config.toml
vocab_size = 5698
attn_scale = 0.177
bias = "none"
beta2 = 0.95
warmup_steps = 217
Each number is 128 + 32 x the weight over its row's rms, rounded and kept within 0 to 255. Layers, rows and columns count from 0. The size above them is the row's rms in percent of the matrix's.

# layer 4 MLP up, 512x128, rms 0.162, rows 0-53, columns 0-127
size [106 143  90  95  90 120  87  98  89  99  92  89  97  98  99 100 120  93 105 110 109 112  95  75  95 119 115  98  94 104  87  90  93 106 116  92  93 115  85  96 117 109 124  98 100 120 105  94  90  98  88 100 105  89]
[[159 200 125  81 196 215  94 144  78 127 165  82 140 113 125 107 133  89 157  82 166 114 171  62 177 149 108 167 137 164 126 119 118 221  95 131 103 134  95 139 159 126 153 192  93 101  85 145 148 126 157 139 134 133 168 108 163 162 120 126 162 106 161 121 146 150 107  96 117  86 113  65 100 159 132 130  57 141 130 155 136 116 127 106 167 114  98  59 147 149 102 173  97  90 150 121 131 114 151  88 191 146 116  98  87 206 135 131 118 128 148 117  88 108 109 133 121 153 130 123 124 146 142 143 146 174 148 143]
 [225 111 100 160 148 171 116 174 102 100 200 108 118  86  99 160 102  90 132 143 149 101 170 123 135 152 196 147 135 133 150 193 135 163 181 137  87 149 137  99 111 125 128 143  66 122 106 110 116 142 141 154 125 177 209 172 103 175 123 113 140 111 115 134 139 129 103 126  60 100 143 141 161 168 110 103 177 131  78  55 135 177 135 126 127  83  98  85 134  92 167 149 128 151 109 198 116  86 152 102 114 144  86 154 104 121 121 107 133 123 128  91 128  94 172  85 122 182 117 164 102 176 137 147 104  90 109 130]
 [ 96 194  96 131 175 151 133 192  97 156 124  90 174  84 125  94  70  98 135 114 121 141 148 151 117 148 210 156 112 112 149 173 126 127 168 116 103 149 129  53 145 177 160 151  80 110 161 143  64 121 156 146 146 150 177 123 131 157  93 150 101 172 119 166 126 101 113 128 129 162 128  72 110 167  61 128 166 144 130 126 163 123 146 134 153  85 100 114 137 124 124 118 137 192 113 146 117  55 151  91 135 124 123 163 154 114  84  71  91 106  86  91 122 162  72 114  98 146  54 135 132 115 172  87 141  96 161 123]
 [181  99 124 128 133 134 144 131  46 170 152  74 101 128 131 105 102 111 124 129 150 133 125 103 128 128 122 133  79 181 173 149 190 193 134 119 132 113 127 170 168 113  99 166 150 169 156 105  73 157 119 166 139 135 150 177 130 141 124 154 138  74  54  84  86 115 180 189 132 114 124 156 181 128 135 177 153 125 141 152 186 134 108 136 155 129 128 109 117  96 246 111 139 167 106 185 132 117 143 100  80 127  94 101 167  90 133  81 126 113 151  86  95  91  94 126 145 136 101  88  88 118 143 116 110 110 131 177]
 [ 70 134 127 146 157 121  96 136 154  75 128 117  53  72 108 152 101 126 130 129 126 118 119 154 117 120 133 114 146  82 101 110 119 121 114 104 118 158  85 138 115 149 154  96 161 135 125 108 124 127 154 143 140 157 174 123  83 171 134  93 133 101 143 233  76 108 114 118 122  64 157 129 153 196 160 133 108  98 191 134 120  94 231 100 196 106 129 166 100  80 138 178 140 142 111  76 141  64 147 113 140 108 168 115 164 155 136 114 101 160  95 182 103 173 129  98 148 150  96  92 112  92 143 173  93 100 167 141]
 [174 142 126 139 109 154 115  97  95 130 180 136 162  87 135 115 138  97 168 147 162 171 169  62 139 112  99 161 100 119 120 130 199 121  84  77 148 156  93 151 147 144 128 184 111 113 136 137 119  82 118 170 192 100 116 120 181 162 135 106  76 161  72 132 137 110  84 120  94 161  46 108  88 189  82 117 117 110 154 137 158 172 139 123 109  97 151  92 134 105 135  87 122 144 165  99 103 126 140  83 147  99  34 147 107 155 145  97 140 153  60 168 125 136 167 147 142 155 139 173 136 143 171 139 134 186 114  89]
 [137 103  93 107 136 143  87 164 141 169 211 142 140 133 194 107 104 118 148 104 184 158 111  43 110  94 189 154 115  64 146 131 119 113 127  65 143 158 131 133 136 201 127  75 169 137  94 123  99 134 121 164 114 112 164 146  95 144 107 181 155 170  87 137  99 115 156 176 125 186  88 120 108 162 171 166 131 116 112  96 104 178 140 134 127 126 130 141 125  83 126  93 146 121  67 144 141 116  92 124 107 111  85 117 133 115  75 138  49 164 104 143 112 113 161  79 145 165 113 177  83 126 121  89 183 144 122 154]
 [148 139 114 140  81 187 127 131  69 157  98 128 201 135  52 116 121  79 114 129 139  93  83 144 182 154 145 114 108  60 108 103 142  91 150  37 117 106 141 166 166 110 160 141  86 171 148 119 147 121 139 136 159 179 141 206  81 127 154 176 117 125  97 157 124 100 124 139 107 116 138 151 137 114 114  84 105 141 148 101 151 168 151  75 113 125 120 144 149 124 210 126 122 131 155 146 104 145 165 179 176 121  96 126  93 166 129 131  69 119  45 132  85 170 130 139 192 120 161 139  95 143 158 117 139 107 123 109]
 [134 112 127 131 143 119 116 169  85 140 167 116 111 133 129  82 113 115 188 133 110 160 142 128  94 143 121 122 136 134 141 142 175 132 115 118  80 127 117  69  95 190 105 148 138 127 183  88 128 146 134 148 183 130 115 199 151 151 151 139 103 174  82 120 133 123 145 157 133  99  99 129 101 134  67 203 159  64 105  86 164 160 125 105 158 129 155 151 164  93 147 117 180  84 108 183  60 128 113 108 111 106 108 129  92 127 118 143  74 128 136  44 100 175 160  82 134 173 108 186 119 228 130 165 148  90 110 147]
 [160 160 121 151  80 153  93 158 150 108 121 145 132 139  51 119 150 110 130  78 119 141 146 137 188 121 121 166  90 143 175 151 121 134 105 119  72 117 176 126  90 110 115 152 112 120 125  87 102  74 148 141 173 153 107 161 116 143 201 132 107 101 115 186  78 130 171 122 115 132 109 100 173 119 151 126 204  94  52 156 157 108 123 116 152  81  99 133  66 140 151 187 177 107  94 116  57 114 180 149 134 155  92 118 185 116  91  96 138  86 147  85 108 135 160 102 183 112 137 160 157 147 132 135  90 177  92 147]
 [112 121  37 205 122 153  88 120  49 130  96 154 114  89 124 127 113 121 143  26 175 163 155 120  84 126 139 152 133 114 139 193 166  71 105 108 161 126 114 129 157 215 155 156 108 132  56 126 126 108 166 146 150 136 183 146 154 154  95  93 119 179 127 126 141  74  95 185 114 125 126  93 149 130 133 106 159 140 105 210 117 150 117  86 109 135 109  92 129 140 114 194  74 109 150 167 122 116 115 156 143 139 173 109 116 133 117 135  80 125 138  95 121 118 140  88 110 145 152 138 125 153 114 145 153 111 141  91]
 [140 142 127 214  74  78 106 119 154 163 103 165 159  67 118  48 139 137 129 163 121 199 105 164 148 129 127  92 125  81 145 132 104 143  90  34 111 119 158 135 106 137 127 198 153 113 117 165 118 156  99 124 135 133  83  87 127 122 183 142 151 183 142 140 100 136 130  99 138 173 135 127 166 112 166 122  98 128 120 112 205  93 167 153 119  91 108  73 142 126 208 112  83 140  91 135 114 146 198 127 154 136 165  73 112 129 167 122 100 120  62 149 102 128 127 115 133 137 149 108 111 101 168 146  94 132 142 127]
 [148 103  78 130  65 135 144 181 163  28 148  83 101 133 112 149 126 167 191  91 130  88  94 103 111 157 137 143 142 117 124  93 114  94 122  88 109 108 116 116 189 129 110 167 175 152 145 116 125 140 147 163 130 150 105 148 115 169 134 122 145  84  62 155  66 155 171 162  91 160 139 162 138 144 150 167 205  89  83 121 164 106 135 142 111 118  94 130 143 131 179 156 132 129 105 216 153 120 130 137 102 105 143 107 143 129 158 143 114  55 108 116 165 104 112  98 169 134 142 155  74 119 159 167  99  55 105 123]
 [150 143 137 149  98  98 119 108  61  83 155  95 110 106 155  69 123 107 132 121 119 123 149 132 181 178  87 160 106 119 117  79 170 130  45 174  78 124 128 112 105 136 166 152 100 135 108  76 151 137 182 155 132 171  83  76 140 171 149 104 107 153 141 198  72 146 139 129  98  89 120 147  94 104  82 138 104  87 147 181 169  83 129 124 166 121 168 121 159 100 141 138 100 129 139  88 165 145 106 175 190 127 141 109 187 155 159 143 106 126 146 147  94 122 167 128 160 118 154 151 138  74 144 146  35 167 123 105]
 [ 89 145 125 152 155 200  83 176 125 181 113  98 149 151 133 139 124 111 123  75 108 174 109 141 113 136 122  89 101 156 187 184 136  77 128 101 113 137 178 124 122 150 103  85 163 102 162 112  58 131 130 135 111 185 142 181 123 159 103 153 150 122 123 156  88  98 149 112 139 164  92  81 128 107 164 170 110  75 152 143 170 128 232  89 172 116  61 110 145 105 107 142  92 116  80 117  95 137 135 174 183  61 106 159 131 131 140 142  97 150 138  85 131 148 116 104 131  77 157 133  83 116 132 119 195 132 123 111]
 [180 164  94 143 114 166 101 112  69 126 134 111 165 135 131 116 107 106 205  88 138 134 140  90 136 142 126  86 111 118 168 202 181 151  92  68 133 135 175 136 133 157 113 147 155 131 146  83 125 160 159 156 198 153 130 151 143 124 154 154 141 122 162 176  85 113  76 174 117 111 122 100 135 147 158 147 137  92  72 117 152 118 161  73 114  93  71 115  78  57 128 150 121 146 123 111  65  97 142 157 164  80 146 114 107 159  56 111 112 129 103 117  69 141 155 119 174 147 146 128 124 122 174 203 150 114  94 162]
 [ 95 128  77 143 125 118 137 164 129 119 113  76  20 172  67  36  72 111 112 111 163 112 204 134 113 122 185 142 116  86 145 159 122 113 128 134 126 128 235 105 205 193 148 104 117 155 161 124  98  99 132  96 129 155 121  83 107 155 146 119 114 139  85 145 132 103 146 139 136 150  90 148 150 211 157 163 200 150 151 111 141  96 169 145 147  97 156 153 121 118 143 133 112 106 110 150 128 119 154  85 124 140 143 117 153  93  98 119  89 137  99 134  99 137 140 102  96 147 126 153 129 111 135 113 111 137 180 150]
 [122 142  65 151  53 117 111  73 145  74 131  93  90 124 135 135 133 126 149 112 138 114 168  77 115 217 137  58 155 115 116 158 146  80  84 153  93 118 151 137 141 139 150 136 166  99 116  89 108 127 174  97 146 148 139 143 177 137 180  59 121 117 134 159  83 125 113 191  77 126 126 121  59 141 114 150 188 123 137  86 129 167 133 134 106 122 144 152  85 113 115 173  76 164 124 108 128 101 128 117 113 149 128 125 160 137 155 121 127 151 192  91 168  90 102 128 119 190 145 165 189  92 122 128  66  76  88 126]
 [121 154 140 146 119 109 150 137 113 128 125 159  67  99  81 152  78 135 111 150 107 100  96 129 119 208 143 130 134 148 201 152  89 121 137 147  65 147 113 115 128 156 151 108 108 143 165 162 121 117 179 138 148  75 134 117 154 177 152 215 103 123 118 174 150 103 139 106 129 132 163 104 142 125  77 105 185 134  83 104 153 133 129  96 133  80 134  98 139 134 106 130  99 151 137 187 110  69 157 107 101 145 171 175 110 148 142  42 114  86 102 108 154 106 120 141 101 145  66  76 117 198 140 189 111  52 115 101]
 [169 104 112 156 139 140 132 131  62  87 101 203  83 122  64 140 114 123 133  71 190 151 141 101 143 102 123 170  94 128 142 163 122 190  81 141 144 156 164 140 160 169 140 177 198 160 123 163 127  90 110 112 144  96  75 126 163 135 154 113 142 110 110 123 104 142 123 132  89 153 117 137 175 154 135 175 194 143 104  83 172 135 107  82  90  96 148  60 102 131 117 162 116  98  43 182 103 119 178 128 104 130  80 161 191 147 158 119 125 107 124 122 120 149  82 130 122 121 147 127  83 137 146 139 106 100 163  74]
 [114 129 109 153  87  96 134 196 114  81 113 173 133  82 144 137 151 121 148 133 119 131 176 176 163 119 134  81 159 143 153 143 125 135  67 145  89 149 132  69  94 166 110  74 100 151 151 124  75 136 157 127 122 169 133 108 116 158 215 124 139 131  73 159 131  81 134  99 110 137 122  64 127 152  68 149 144 120  90 128 169  68 131 131 144  86 138 112 141 106 105 123 139 151  87 123  79 129 162  76 125 148 167 130 115 154  92 104 155 103  89  96  89 162 198 103 100 156  74 138 182 131 126  98  78 185  85 191]
 [135 179 122 131 105 154 108 163 144 139 200 107 132 116 119  92 115 108 207 162 167 140  96  60 115 120 148 105 108 127  91 127 124 111  91 126 133 139 114 132 133 185 169 105 138 137 131 115 151  54 114 151 132 128 133 191  82 170 138 105 127 129  94 161  99 159  95 194 120 122  65 158  91 189 125 126 116  81 137 127 148 136 144 142  88 105 167 135  98  74 193  83 145 122 138  95 135  97  90 144 139 130 160 136  98 113 145 112 137 154 106 170 106 114 220  69 204 174 106 170 138 124 148 118 146 188  87  96]
 [140 134 120 131 128 151 104 145  69 123 145 117 157 140 137 106  83  85 141 118 140 191 101  48 131 113 100 116  96 122 159 109 164  94 172  60 106 113  94 106 210 171 118 184 137 129 121 127 125 101 159 170 123 110 177 221 132 161 111 190 114 186 120 100 138 108 133 158 126  91 113 164 150 127 129  94 152  96 184 124 146 134 122  74 112 138 139 114 165 164  79  92 145 126 121 133 119 166 124  97 180  56  40 105  81 120 104 133 119 125 116 101  61 119 145 158 115  88 169 132 146 170 145 126 128  89 144 125]
 [138 157 119 113 168  97 133 111 122 160 136  86  35  87 153 110  38 100 154 105 158 124  75 105 120 124 120 141  95 138  47 108 102 127 141 135 137 101 109 148 178 139  98 145 112 116 148 168 121 128 105 148 106 112 102  55 150 127 136 165  86 138  88 123 142 149 122 133 151 185 148 206 117 105 175 157  91 131 185 124 174  70 134 123 122 113 155 140 196 122 129 150 103 123 142 118 181 163 125 113 115 129 119 132 140  86 165 134 115 156 128 198 200 192 129 135 122  75 147  91  72  97 155 117 131 126 187 136]
 [154 126 142 108 130 133 102 144 125 156 142 174 105 105 130 131 132 126 138  91 147 136 102 141 151 124 195 130  75  87 108 121 111 125 171  96 138 101 147 197  88 149 186 101 200 157 138 105 102 142  91 170 159  61 104 180  61 159 135 125 119 126 114 127 107 118 129 188 130 136 113 114 149 173  73  99  78 150 116 109 129 193 117  83 118 118  59 134 141 159 182 132 132 200 111 122 127 131 115  85 132 132  97 153  24  97  94 137 167 140  55 117  93 131 144 112 149 154 129 115 132  95 200 165 106 157 134 123]
 [126  96 129 106  87 210 122 109 159 143 173 132 122 171 106 126  83  64 130  90 106 167 103  63 160 141 136 145  92 118 131 114 152 103 116 161 159 139 157 188 120  92 165  88 118 123 133 103  90 133 113 162 134 122 153 102 111 164  77 140  60 124  73 114 101 129 143 184  99 197  74 101 109 149 105  94 127 174 182  84 132 173 108 122 152 113  80 147 111 135 124 159  94 167 123 114 166 146 128 117 209  80  73 148 161 191 114 117 124 138 140 172 114 164 133 132 178 134 135 189 136 101 145 152 104 146 179 101]
 [128 144  84 160 109 100  90 129 101  75 156 142 156  84 130 127 161 131 131  93 139 113 108 161 139 179 152 151  95 164 209 152 121 163 230  83 117 159 107  95 154 100 122 149 142 192 122 147  98 140 143 221 145 134 137  93 149 165 115 206 101 186 100 175  56 105 149  90 106 115 137 103 114 159 116 169 138 173  98 140 141 161 111  90 141  99 105  99  48 138 146 143  87 142 125 153 123 115 137 153 111 134  85 155 130 115  76  86 164  98 101 130 144 118 127  78 122 147  89 109 118 155 149 164 114 122 129  91]
 [165 166 108 117 139 152  89 126 139  92 157  31  66 144 140 120 112 123 162 146 104 103 132  63 118 193 141 113 119 136 102 128 210 132 108 104  87  98 121 139 115  79 136 127 155  92 159  95 115  94 133 111 146 182  77 111 110 215 113 199 153 134 124 128  96 130 147 168 123 142  52  85  94 153 155 208 120 101 114 134 152 138 127 152 137 113 129 133 120 130 143 145 145 130 131 167 179 151 126 165 154 116 154 106  89 143 174 145  93 129 136 163  73 177  97  59 103 126 150 165 103 129 158 124 110  72 165 119]
 [141 150 132 144  98 103 141 123 145 115 136 116 101 158  85  53  60  94 151 111 175 123 130 123 211 162 122 144 129  75 102 168 153  86 110 147  51 149  90 121 100  98 140 157 194  91 132 160 141 118 112 164 148 203 150  81 146 170 129 121 114 207 121 139 137 133 129 131 121 132 129 103 132 138 101  95  57 103 109 105 119 109 135 102 140  89 151 134 116 128 161 117  99  94  79 119 129 113 222 129 162 112 173 189 162 191 174  64 144 102 122  78 124 101 138 115 122 143 186 123 144 112 159 159 122 119 135 118]
 [142 123 103 172 163 141 137 174 170 139 169 120 134 125  81 146  72 118 107 146 101 151 118  73 196 115 182 146 129 124  99 174 139 190 126 145  84 170 161 134 131 130 169  77 123 191 140  83 152  92 147 150 164 145 193 139  93 173 135  98  88 108 150 164 114 107  96 119  89 140  80  73 106 182  86 154 118 116  64 130 112 159 111  99 139  84 131 162 114 112 132 155 131 115  76 134 114  73 151 123 211 137 119 141 124 171 123 100 122  90 109 114 103 137 144  72 137 175  84 144 195 171 128 146 120 176 131 108]
 [119 205 123 170 145 168  93 171  94  92 112  88  86 113 107 122 109 129  91  92  94  93 169 149 132 118 144 113 122 112 154 156 151 129 124 130 122 151 150 151 113 208 146 123 102 152 178 125  88 148 171 127 158 130 163 149  87 129 165 114 125 136 130 181 105 104 119 122 104 129 169 112 131 110 125 176 183  91 122 101 207  70 160 156 199  99  97 137 108  63 119 120 125 186 133 134 134 100 166 150 161 103 147 108 161 145  80  98  51  87  88 132 105 157 181 124  80  71 100 130 136 130 151 159  49  93 133 131]
 [ 82 125  73  71 105 116  95 130 132  58 159 116 174 151 150  81 133  66 166 104  98 122 139  94 152 141 105  69 122 123  94 158 102 227 128 124 163 163 146 149 126 107  91 140  99  86 112 170 132 131 127 102 148 117 182 190 151 149 120 123 171 166 116 128  83 111 146 177 108 124 160 131 134 179 126 154 180 168 135 104 146 145 110 181 133 112  71 129  95  66 126 134  76 167 127 123 129  97 140 117 135 132 113 155 122 173 128  66 133 161 138  98 105 178 125 143 140 152 102 157 222 104 154  90 116  78 135 104]
 [220 140 140 163  96  94 135 114 119 192 168 112 156 113 111  99  90 120 144  90 144 105 169  91  79 124 138 147 135  69 136 194 155 115  95  94  93 166 152 141 150 121 157 160 142 137 140 146 117  53 185 147 152 189 205 161 149 155 151 108 105 113 110 133 127 139  58 146 124 128 105 119 136 129  92 111 134 130 158  42 141 113 156  52 188 114 169 119 114 112 125 118 129  99 126  87 122  79 112 101 166 131 113 123 160 174 107 128 128 110 152 105 135 140 192 134 125 122 133 178 109 146 142 126 170 158  61  80]
 [186 120  99 176 101 104 147 118 150 105 144 187 152  36  92 118 150 129 147 140 124 115 212 136 117 141 171  96 145 101 197 139 235 103 174  39 103 157 124 130 141 115 116 121  88 134 112 110  70 142 109 139 183  80 188 111 161 165 131 129 100 133  76 146 123 109 139 159  98 125  97 114 101 180  96 157 147 149 129 114 113 170 144 127 110 100 100 127 144 116 124 136 114 157 161 149 107 142 154 106 121 138  58 124  67 150 107 114  80 166  90 124 146 137 119  93 111 181  99 173 155 147 124 152 115 143 131 103]
 [ 83 167  94 136 143 148 135 132 157 119 120  99 142 121 130 164 135 130 141 141  94 104 171 114 130 197 136 179 138  96 126 160 133 124 151 119 100  88 143  99 138 126 151 158 115 111 159  59  88 159 146 130 117  75 114 127  99 149 202 135 127 128 111 118  77 151 160 117 121 110 135 116 144 103 110 134 150 186 143 170 127 105 202 117  87 121 165  80 128 145 137 125 120  90 100 146 111 145 165 144 170  95 145 108 181 205 163 103  42  77  98 154 161 103 198 128 152 112 171 114 155  80 190 152  19 122 133 113]
 [106 171 141 120  43 111  77 142 128  97 127 164  52  92 142 112 146 130 175  40 184 116 133 177  70 122 130 103  89  74 159 156 153 140 109  57 129 193 113 115 135 163 137  75 165 110 153 140 155 134 152 170 167 140 131 134 123 146 164 152 156 136 113 167 107 180 131 149 140 136 105 127 155 198 154 167 177 155 130 131 147  97 171  67  89 112 135 144 118 156 164  91 124 149 151  95 132 103 108 127 100 115  87 126  94  90 117 100 138 153 114 146 130  74  85  76 166 140  60 125 117 126 152 108 105 161 125 145]
 [241 181 168 113  70 118 139  97 113  67 145 108 106  64 148  86  46 130 138 103 111 100 151 138 140 209  94 147  88 110  78 124 148 108 122 140 128 151  81 165 152 125 150 170  65 106 151 116 129 147 127 144 163 167 113  87 144 135 135 209 124 158 116 193 118 110 122 158 123  85 126 157 136 121 157 116 120 104 147 116 166 116 129 106 125  97 165 141 179 140 170 149 122 121 165  64 140 116 134 114 103 124 123 102 149 182 194 121 142 104 130 151 128 172 149 110 178  95 139 109  96 128 140 122  80 127 120  73]
 [135 120 144 222  98 194  52 125 148 137 125 130  79 113 163  66 111  72 125 112 138 184 110  81 143 131 168  89  90 114 171 148 115 102 143  61 152 115  85 132 143 117  94 120 129 150 105 141 129 169 115 176 140 103 151 197  89 138 124 177 121 118 123 109 147 108 138 201 139 176  98  92  99 160 152 130 146 145 121 136 125 198 157 142 153 110  90 121  78 160 175 156 170 161 105 137 128 143 123 158  94 111  90 151 167 142 107 138  73 148  91 138 117 131 132  86 215 107 145 112 102  80 157 164 148 131 128 115]
 [116 125 101  86 182 116 154 152  90 113 141 139 115  86 125  91  47 118 157 141 118  97 157  86 133 115 146 111 138  88 136 138 113 155 144 145 129 151 121 181 157 187 142 106 119 138 143 163  81 144 148 143 117 107 167 105  91 158 128 135  74 147 113 119 136  49 146 174 126 100 185 149 175 129  63 113 151 185 146 103 143 123 162 141 193 114 124  98 123  51 179 129 157 117  97 179 150  73 114 164 130 145 138 145 153  94 121  62  75  54 105 149 111 133 122 135  57 100  55 138 127 117 139 105 111 129 185 129]
 [ 95 109 107  69  90 137 125 180 143 128 128  75  60 174  93  76 101 132 142 105 167 129 195 146 124 151 140 112  88 122 105 168 130 147  96 115 179 155 111 159 163 142 217 133 136 132 142 134 132  76 120 159 113 139 133 146  46 150 109 190  29 138 140 131 175 117  96 142 133 166 133 138 106 118 145  87 126 144 120 115  82 185 126  94  87 106 162 155 115 109 192 140 113 140 135 141  94  77 125 145 109 107 101 154  76 108 165 108  97 115 131 109 145 172 157 144 122 156 107 163 114 191 122 195 145 133 129 168]
 [ 71 148 141 187 127 110  80  87  68 154 202 124  86  89  59 162 145 143 127 127 141  77 181 125 146 167 151 140 136  71 158 160 144 135 141 114 134 109 140 126  90 121 114 193 124 136 192 105 105  49 162 163 108 166 107 129 115 121 167 107 115 195  97 138  65 137 106 103 109 150 110  81 121 162 142 203 161 134 111  87 112  92 167 147 138  84 130  95 117 125 153 170 116 139 152 139 143 120 156 131 167 132 109 138  95  85  72 121 133 143  79 161 117 159 103  84 122 156 147  99 180 195 133 101 136 140 125 115]
 [151 119 139 107 141 144  98 136  95 126 153 126 171  61 126 137  72  62 129 122  70 140  50 137 143 121 164 122  55  64 127 128 160 157 139 150 136 141 130 163 170 184 124 107 113 156 190 114  66 121 149 185 113  93 119  90 102 173 107 147 120 157 132 128 117 138 124 115 108 133  85 127 134 162 108 142 134 161  90 129 150 173 181  92 205 107 133 141  93 143  79 147 121 208 116 149 142 152 127 185 144  89  65 169 182 110 192 111 114 137 127 148  88 165 126 108  81 100 127 156 171  93 138 119 105 138 152 123]
 [ 94  93  92 134  90 102 113 117  74 111 123 148 149  98 104 130 123  98 181 119 137 150 135 142 141 144 191 110 120  98 105 197 110 140 112 136 154 145  92  81 107 191 147  84 188 154 152 172  80  91 119 145 135 152 163 131 130 131  98 126 112 178 127 122 123  81  99 154  65 187 132  94 135 130 156 144 219 157 138 139 106 205 198 128 192  91 123 152  61 136 149 136 107  91  73 179 124 111 122 171 172 110 116 133 154 135 144 133 159 154 124 105 131 150 129  65 111 195 110  79 109 156 116 142 123 133 117 163]
 [102 209 102 188 118 175 116  82 153 113 179 148 151  23 102 169 113  94 111 145 109 155 127 163 139 135 129 141 182 221 150 133 166  89 124 127  58 146 128 151  81 114 124  87 141 135 108 132 127  96  93 110 137 115 113  98 194 131 131 182 160 175 122 147 110 137  87 110 155 172 111 102  46 143 130 140 110 178 145 120 134 139 177 149 128 129  87 124  91  92 107 116  81 176  80 136 118 131 139 140  71 108 100 126 148 157 127 102 117 142 156 125 175 145 127 104 116 171 132 124 106 119 145 150 128 112 117  50]
 [ 89 168 119 181  91 155 136 185  90 145 128  69 167 176  97  67  79  93 107 106 138 108 133 138 106 158 165 128 161 111 142 174  97  94 122 120  99 104 189 157 202 145 154 135  86 130 159 156 121 127 151  99 196 152 201 168 122 187 140 164 130 138  69 138  99 110 106  99  99 158  85  76 105 133  73 138 161 117  87  71 143 119 121 124 114 105 147 106 112  88 128 127  92 129 156 167 110 126 164 169 141 130 106 207 128 173  98 129  88  89 103  92  93 102 166 112 141 156 132 138 171 150 143 144 112  88 142 107]
 [146  85  95 129 124 123 132 142 148  68 119 175  86  75 118  70 138 118 111 103 169 148 152  45 105 138 136 171 105 119 165 168 136 190 104  63 149 164 182 159 152 199 147 176 158 175 102 159 107 118 119 157 182 129 141 126 139 138 124 176 134 118  83 120 125  90 162 139 131 149 114 125 144 161 145 176 191 126  55 128 133 150 128  94 113 100  43  89 149 114 165 149  77 168 100 128  88 111 179  99 100 144 152  98 168 144  74 118 138 138  99  82 110 112 113  79 124 132 150 142  91 121 131 124 140  83 132  98]
 [141 168  92 117 109 114 129  82 133 131 208 132 149 125  93 143 156 100 175  98 123 138 133 103 134 166 123  99 123  87 110 145 163 174 119 142 104 110 121 127 115 131 179 103 113  84 124  91 149 115 147 167 129 242 122 119 103 190  95 157 155 237 125 163 136 123 149 166  79 134 108 116 128 138 102 126 143 121 114  75 138 145  98 142 162 114 144 143  56 148 105 101  92 117 122 167 136 129  92 158 169  90 146 175  38 125 160 114  98 118 115 143 105 179 157  78 106 175  82 116 132 160 145 127  63 130  94 152]
 [140 147 155 120 154 133 122 124  92 133 156 117 131 106 114 166  81  98 148  78 109 133 161 193 124 136 141 101 113 109 180 134 124 125 136 126 103 143 132 118 182 196  86 129 132 164 175  90  84 188  90 171 198 154  98 129 160 127 222 140 119 112  82 149  85 124 120 124  36 159 126 128  92 126 133 199 131 153 100 125 186  89 139 115 132  97  61 105 135 110 136 174 142 108  90 102  94 121 153 125  83 123 137 172 115 153  77  91 111 111 110 101 124 194 121 112 130 138 121  85  99 100 160 143  95 176 180 165]
 [167 145 119 177  76 144 144  98 124  59 125 154 141  36 148 136 139 122 126 120  86 164 109 164  95 208 100 121 148 112 147 109 134 178 147 127 154 148 112 164 123 150  95  83 107 241  75 114 144 180 135 101 170 122 134 121 169 117 148 159 124 116 164 182 102 103  84 167  82 110 158 157 129 114 165 125 127 117 157 130 160 106 170 131 128 130 154 137 114  88 102  77  93 123 121 142  97 111 130 193  74 136 156 124 155 157 142 112  81 141 116 157 155 132 133 138 137 118 125 113  60  62 148 175  98 102  69 117]
 [142 174  62 138 124 125 106 150 111 116 121 104  53 113 137 115 121 135 150 158 178 101  95  45 175 103 150 120 116 162 118  97 111 169 118 136 147  89 109 104 157 152 127 101 141 168 140  89 165  80 167 124 123 131 129 166 136 198 122 116 167  73 133 174 131 100  67 122 117  82  75 149 107 198 117 108 103 173 115 152 124 103 110 141 130 106 190  40 107  50 126  76  92  94  90 108 124 123 129 108  91 155 127 150 102 148 135 138 125 142 119 135 109 105 172 152 195 171 137 204 107 146 164 122 129 130 123 146]
 [170 118  91 155 106 102 146 176 144 131 185 127 116  28 120  93  71 117 140 115 100 112  92 100 121 168 107 123 164 118  85 147 114 127 136 131 117 180  91 155 191 194  98  95 134 127 135 168 115 149 144 143 139 169 173  91 152 131 161 178 143  99  91 124 145 112 121 152  81 127 149 170 128 103  75 143 108 131 170 125 154 104 157 102 123 115 137 162 190 101 142 115  73 141 124 114 153  64 126  73  77 188 117 115 121 126 131  63 130  98  57 123  87 120 116 129 139 117  78  76 162 136 174 126 131  83 159 185]
 [141 145 123 138 103 163  68 181  71 152 130 128 104 157  87 101 126  87 146  92 154 124 134 145 126 126 152 134 100 121 118 206 116 127 177  69 101 164 130 137 143 179 153 103 112 132  93 121 124 136 155 128 182 193 190 213 115 197 154 155 170 127 118 153 120  69 102 178 119 144  97 106 125 125 123 125 145 125  52 128 179 104 144  96 136  83 113 106 133 105 133 149 161 122 152 129  46 101 160 104 100 125 124 184 109 148  97 103  88 115  89  86 132 183 184  75  98 149  92 132 127 170 146 152 106 114 131 164]
 [109 136 112 107  94 142 160 104 116 146 152  97   6 137  84  64 109 110 128 100 154 121 134 100 141 119 155 177 116 107 121 185  92 110 129 154 167 122 163 133 196 215 113 177 123 173 150 147 126  95  83 127 118 132 140  86 162 106 147 108  99 138 108 134 120 147 109 180  92 149  73  81 174 163 164 125 148 187 177 161 153 132 153 150 152  93 120 166 101 150 113 143 139 125  77 190 117 151 151  53  87 118 148 125  84  99 117 114 109 153  86 136 105 143 119  86 111 155 159  94  89 120 139 147 106 135 183 131]
 [125 176  87 160 167 133 123 136  86 124 115  95 134 134  46 113  98  75 168 130 125 189 127 119 131 151 121 126 101 128 168 129 100 145 135 136 125 143 160 110 165 127 109 132 135 137 147 116  68 162 173 134 164 110 191 104 134 132 166 132 107 154  84 162  74 107 157 161 109 116 193 153 147 132 122 138 108 169 162 121 173  80 167 125 126 110  90 148  98  88 157 106  99 158 162 152 140  80 137 120 110 153 148 197 147 132  39  66  76  68 121 169  92  99 113 160 156  96  75 122 141  78 154 177  87 109 165  80]]